From a checkpoint of a small transformer trained on Wikipedia.
Size: 6 heads of 128 (3 for keys and values), MLP 1536 SwiGLU, vocabulary 32768.
Architecture: rotary positions, no biases in attention or MLP.
Training: a variant of SOAP for these matrices, 913M tokens, 3483 steps.
Each number is 500 + 40 x the weight over the matrix's rms, rounded and kept within 0 to 999. Layers, rows and columns count from 0. Numbers have three digits each.

# gate: layer 9 MLP gate, 1536x768, rms 0.0588, rows 843-864, columns 384-479
# up: layer 9 MLP up, 1536x768, rms 0.0616, rows 843-863, columns 384-479
# down: layer 9 MLP down (transposed), 1536x768, rms 0.0608, rows 843-863, columns 384-479
gate843:517524485483553549481494479514579510489500548504528465459511496477469452570512437504420472543535447520509482521486456462520583511537519512485441518512484525405497565421502466514511517482457466486470556574475532501444433524560429517539509515521520469412437572474447514569487504547537525562
up843:518540504535536462467544523495518434497478490501518493478457466477497441543538532462456533490532582497483552489513514478523555464504543466540545513441534496532493460392518497465561532487558518479517470464484465503534539475514488457514511578549478464428458489550453469472563544554471502506
down843:497483537496519452461497525546447461506500535526526564525499472491476438541460486518520549577532512558473488510516492502484539505482473482503488553556582509532513507493478507490448575496502533524452512546465465493408516496537538543456475519551492460507501501522516574475523495486533437410
gate844:544530483533468438454570496491475556545545494521457425519451462528525483522538537578445470500569498556483446452441520519507599478464524540491486444486488552521517490459446495454527526491534610444533521445494602544497494512500550476485517484637510448547391463491463538512505473491505529468
up844:540408593497515507509503446471410428521462519494523451412575527565457534655443535569552573518551571506464432455466482464489498537450472502533538527477532518489456502495427510508505459495499507476510524450527485515507442449472566455583467508624601495524531545530478523495451575519490549491
down844:489501494467476515467523516533499506454573447571526521483461533551553475471452517547527473455530456466479496525485564438445488494557526509506527513394461467492528507456449523431525528454538388496556558522519473531485569534434481531553554525400550532507528530467470576433515531507500523495
gate845:548471554504522457498441459482525472492533539506501439477545491480523466467495493489584456496474361482514475511500456487458467393486508566589510529493524455528510464489592487498505475559447613513501492586497457474574527501506444566532453513525513527440545557521484476446489505505492503528
up845:475507455505481496524478546531508491506523523536540486495489440568505461540458462488476525463468501534491503504509562447457480544580419520508493487476478507497535504458530519504500587483470434433525497532571558466552514508457491509472390490497547476519416517461520514518466479514495508489
down845:530507538526490540436475506516527526447488512495534559441502441509559487537488518532491508485537501479478530471457458453560512491458519460561501495486473482503511513511484492497474509478507480573583469480476509519523539524590529469480516545444518507466549525543518451483490501502507520526
gate846:502409540486526533465471440491464498481508423452475482520469490562537510498498550521524443430548509550431483541544505477431527542483512499510496433495534503502518391513448503523542470441570418503521508483540567495608403388509468463496412432494525531487452400555486511508506538439486519423
up846:494502484439496566458527481526545503535543486438575481540510548503392501575582549526452523473515551574512530462488506495519417565523565523492468592491486558500448529455527564514509480516568467562465493501483466516471499508464492466476448414482534439536497477541559459488475527519556486461
down846:538483460503548486528499527575459528539402509506469402523502480403492479510570493458492526546481466531584449519557486490503493487592484502498528461452549555453415457474487529501451509481477482452533520501516484554431540436486539492499505481364535540481523492486450591530480553406461540464
gate847:482487495576510516519480463473491466425489530428428570505523496465478510484539494541504489445522469517523472553499458502481481506472494491489532475497487524490481470557519527540625546472494450450540516499608476434468500524550520542450426546423470498537481564502487446512480511531453456506
up847:492449451510462512483461463512481473495542484532501512454443487517517536551587411516484627516519497439529398502505541468558492477485452481533490481501520555511549471587475513467516532535489496478516479440511369467526436407464462533488462578561455526523508432477488482527490443482465443682
down847:550466507490457513529516431498530483426518557515488451540498514496533532489513511462549489541498511518518465489540519426525499505511494540533484522510542472505486495521465491537511477433486471504599572497509518482488491452495373476459483548552512466548503413489505561570416442491549467502
gate848:502540467441450526520459467470473524483531490495483558468519559504478458457514489476499495407461566521501559493568520555550561504517485474517430514526517516520462487457502513456506466484472508482524501547442507546419589514509560491475496507569524515558486507547534526588441505548481488529
up848:503501546464399460412427442531464467518562526448475567469438532457523485464487459464461409426504505446483545473472498528453487523458543493484480458533508457536491472495487468516505478506508527448469479461469513501482526455494458545465580513511504477488524442558568478524493520511523448502
down848:508484544488498562527471417469564470457447461454514646490431499475541493461475450486486518522464487559557495428504525468509526470485539552452515589437530438473524509459497534516573539474445405484516461468504546555472559519438470563475501520602524469544537479462534508460488473450517509497
gate849:475519445498512526443566559479425484504478379523568519459467472486594524505535494503450419559521496548424522484584438547499484499524473459497436518483475535498527450424528483479497560464455417522508475492483534456487489490489490479478508520529540546446449441475540461468533528460546465490
up849:475488519487435552487440545529601535475559505491515455461575476521490403536475519550463512502525421496506486400481495439456452434471496519476502481527543510456524495528525521395544456495503542449555524492552483484529525513489495548518566519449503626459440452461522549488504495516549509599
down849:609437502494487510507488549512509478563474501509474551500520471523499571499520485456504493539524453443509458429493541458574461558469515513492430505549448496534488520491563492582506483458428461524474471498568510547494522552513560507593473492466444480495477574522505546490521491471465443531
gate850:430491468496581532544468462486469453489468530428467528550555507491519506566473541533507499476564500463485505554463454450511463502493474512491540511509527458550557502519467511520458520463561561503484459458475521594455559545592522513524509527500488512424550550499428491527526507473473504537
up850:506485553445534489519477449535481456477516538553504525581516481481436553487498450509515490446503459497459560543553467559514475484481439486498492490554439482496434459449474521515534507535513527555547467552462506392496499502472508462427494537480449485484469517488522513491504485499456542485
down850:510547503483497502468515522463553430496505496561506515520500486511523483492485522463494485522500497497504471522448535470536488461454416477435480493540487561506524462506485500521481538484492619496399483483527543524421473537487474558532499490471441500553490439565585510468444520543453436511
gate851:443485469463540484575535448450448563464459432489529518454503520513551492557544561448494462469496554579509525514506511440550505436474546518553455433482573313612532399449488392465545501617444554480439409538457551472459399418508560555565509516482426513430516402436438551484515440530485494499
up851:537493553529550457411537479495485532480572483512586495528549485475484493540549514474523530489511518519505489487510522441490436546493523553519500540486510500528499537531518505600493394607506522467526472522534507514571447475500415473490525461572480454444534516471471505480544434506573458510
down851:511507449408441537508511542529523470525537525494476527469443523518495514455442500537445521496495455437514518457523437543478536512513532471456469495481438492474550573500550555504401488459482461465495577460504456449460555508508513506558538469482470505512450450578488513476471543533509528505
gate852:485491514554493478497532466453530452495444508437489491513499507476479482473562531497509501421541455547486485573489443541488490521541493487474533543546489497565505511480514492504519439489507540488501404457511526483513494527457509482530561536551462509518483503493403467515496550491511476550
up852:480482451553507462510469441475462501479598464480539474535521443579536530505431491504515488487373419478559543569447548486524446476471473571529501581566453516447517507577481471583468492523442500434507447466510502516476493485466590504520549557502546506446469487514541539445524524512472555438
down852:558433454409521449547516483521448480524535567540505376460413560543509434518542434494467460462517470571535506510533437429518454483503526500469474559497501552490502511534512500531607490483366486441488443532497543460490538488443496479472472435413546518500538543458468560480491522527549526479
gate853:483602507471469519581482478486516494473443518465483543550445553452517535614534494544464444530519492562462486498532519501457483445437421542511490509484450507506482512483526474537536479496503472545436566467571534546542517485470400426612512522455504498513509471441452509545487407476500487469
up853:511492497499447540479559520525402539527556519505531447546477440484518547506530505506446454488593464495453458529574518480459563537478483532440503542488478503458452593503443491487478533478493425482499419488491532535523383478433475463474534523460517467449485486448491449505490491579435522465
down853:563549546524514523479587490475506510440536507484527531518554492504464505514456485550462462478475472552488530583511564470493480486516474487470557542481479523514508530520478434573522479585454451474504549523517474533467531468445532522540429490462519471590485554499434521519518522477456416531
gate854:565493538502526460530501466468458585518389508568517405437450438550430454455535546493531508450517517511556508483483460490469510481512495595439517415417561496526516493454517502567525497528603586483462479510588484393521448474486427479564457623505532508555500504495471543567498487477456511508
up854:472483487489483468452559427537473475556440555442517558492506506420498556512519508452453506531521501555522501511515534444477484525496498430507512516442454598524473521513507511480400540488503505530505480506528512509503506400483507442520590474573544463582584441503463485480489480486421431504
down854:509534478489534486469454505530552619577495521447553572424555503469450467560477513478406540507514516460505513537511448442447447549467541463475504464425506409552562503487451515476486519531468376446455449460574490436459508441548519500532490541472530465466503543563441478435475512495489425458
gate855:460569554492525496494455514549489474533436537547494473539465471568573522466466469572538450517480511562466534499522511428488493473491499519490485511572535457509491465570512549472480484526485488507463547463505509506401482502471474415580399530453507442518442455431510528478475477472496500586
up855:438530547477542472511459528506502522493531465545561579437489518515516467547466563492490555478536460488468462490465526506487577493522475514499453488470535479547488544495543476530465466510479519460474494427482456495396478417540548494554449459539474452582515556498567526488489566485535577530
down855:530442476496460555456453450567496449520548511449603477468538490493502499475558480537505503557518503513543566512520497453494450472473482501554480449510503515479452486491510538483395535568494462487504460499475461424470519475554545480474490518582556520503508541502421500486551400495459535477
gate856:494485533476496526530480420485487479613471437466557489535436624544516493429505448499490502496457466500504524534480527510459504493504515511532496485530448544478558512528492475530471467547519435544505468557511457467548431445530525501552530482461499515521514479579492548546466552483506454529
up856:490460521486490496504478541484484531524542454462501499446471607535430460553543524469516487548433543502569534513491441504439460500530467480537583541468544532481499519498530496488510539460529450558429445479528493496562567459509504481563519489518533525476479472504396524524531497577435450477
down856:518470504521499606546510421531473516594498510573486455453485488484506539393485475469545460509484522516562499444452521590439465518527489529542517434447510567497486523493499462507453525496530458487518440486420514495542583523541517523550479515544516473540488474535593517466525517454505424572
gate857:490540552479491525510504513530532493392540420502514524474536472435501485535527518517497463462499484497477468496543516492549470488519572480439512520508518535521417515473509483459508480604565497494538549510541492425490468513518455434441530454460498477460480523503546520505469502485441452546
up857:491581417502456579531525495551502456480604441543503498454441515455529441500466536510488474493521511485463454533532489475513482538545485508466455508535520506567534511485539466459489504468512470529489504503464465470500509511492538533518477449487491486517437519511468553502505516560481501470
down857:483533522425505554492483579434537477465441446492517607606550457498520506476591512472484479475553436444533563549566481483507557484431507470491469453496497493496541464611583558444439482462557412492510465479436486476584533375499516477505603460473460476491483503435523509551511478515501547497
gate858:521484398482479508537536483445469514483528496535415551494496445490469522475505480536507505462539475498462480509499510498621535533522460421512509511532465479557545444448457573513498452495489493542551512480468527566546457553401520547528594543559517477551462469528505529443531521489441496475
up858:456508498489427469485470437459495533512443428497526503554483460503565517492555416450491512506445501499512499498581462509510536460475450494511465591460528498477423518465475495512529429580548452523514497475452493513561501459508499524447558495579435444480478442503495495462509460440481510584
down858:477488582487444531515485462526499535483551531462487462460534512447496501488476558504511489536472502544471520485531547506495414574470479501453523524508522512558496558505495531529544494512487490496542507486485459464483482539608519478492493442426538575500590576400466531470481514469515472468
gate859:481506546487450554461464457537470492527515511598532525551499477588457471577508473492524481498508524459474495507492467471508485482498497480434488440482528497475475497493488535469480541514472553552442462490491515492492486511470450472403495509485471503517513465526506522544407499485501426504
up859:474484516453460562611589464511422515566538525543450509508526514531535611441444572480510594534400469518466479559503517465517533528508403447510494474493574408491459529543526525491370513507600529483499485516445550470570475431503544478457464572607485502479589482530428445444492509560518416523
down859:471511511479502459492469478491479524534483514582526446523528565596562490505455548501529531416425523497544498497423433527509473506496537490538508574455595462451502455441524503570537500514521547512499476461527477472529516472464471552434557500502585497485518478542525490500492469446455480458
gate860:516480481445498574482442523498526512367563506575449512486483447587504533507388452585555468467473522399479369539548518605560510487482541492505563514570462527486523480484496522465518514564483436508512561519503518546621458527468568523462524498511421570499499471475569501499540504618492522504
up860:475497487558506551601512551485568512499529558552486465491504442515492404501507479494477481535512476400459415540594482609532505477538524515424532496549485454534484543443475538469535554467476545488525551558534508611667517538565568500474464560485542564540513531464510452544506502580529503494
down860:542467552442508546503573545506474495421469540565520427534438458503538484502511441494493468472502537487513504499477462559496483509514498529572497534497469510481483502455503500468500512476454605540512548504541464495463482419500487469510511497485522508509497525526514548482514518528499515481
gate861:517484388595516484470465481444503579533498560595532571438513512512443435521545537466483475562478492533517567502547514503515534513487512466495519565528554494487469506535475493443410520437432520447464525460455431555529496470531455472496476516606513455541585471584544556505521504537470527583
up861:448447432476494577480498447498533499455497493498540498476492506528502544472512542517483580523443499482470518449506470526532478486538589510474520566531477542446456502531527399554449504558456465561487490506571483484515469388451442524511474478506466473495494470586541543487516502545548494460
down861:516498453547474476533505477563512496533501499476480508484533483539446507557464566450431553492486477479502565516485490491497506594525495475564457522523543484503455484469493477520489469392478567466497450492550583545447523506541525461574532537586543492449463442486473500507431503546591495552
gate862:541482532581521498520526467492483472520557480511495537517560493482488531557473498515533569527509522474540470463481465468468495549502537487446483454489559607514502497484539568520452521581491524468468454462581506475496577551464539512489538472455484481505469418465450495479510511468491464487
up862:529490479476488564548485504492518536508397478468528507448501489542520531483450446521527393473518467501520531592537482542514455453491488464494451575451475479624540426475476450559494446499519485544534571477506457523497580418500428529505507501535493550502459511467571418449502459487495557487
down862:471492461465456518520528434464432554512566500431499379419513540430493479470438536505531487449583455614479487493533496441491515495506456572466525530519492495558477538471458504477480532498541490517520484512525512493514549528490538523534479610503457440422564498487455540518473543548532455430
gate863:532517467441496448540560434469471534512487487474477497500448465513463482535520500527493527502576534547539481572577511425520467512441519490519505532540509542458483541493630527497505534514410470490571509518497479547467447463560520479514532474524513465441452513506435498502485583514469502521
up863:525458522415460526571442480458558514469478526494648493484472495465520472416477490506493488515435507418469562462459582493493503489550519494560487512514457479525513538434497458473396505574473520496505633517520476554489486555436474480494456550546547543518565481513555478519471436535490518524
down863:547495460526455488544506504525468592497454499452482502505538416516480491479480525461510482489460514505456502512473502428415466560493480483530409490509504538506480447505474494529471486523527520557483516527510492476464405451510527463529468511473499483486528509507453508446445405544521548554
gate864:530566489533536466479521452523463557472448507447492484451562505537554542460579521629459475512482407435507512435501485492491479449499527487451451528528465512460507485491477523480458483532485531515479526464467451483423425465529572438471492493470546448469473459465488549500476484522453536443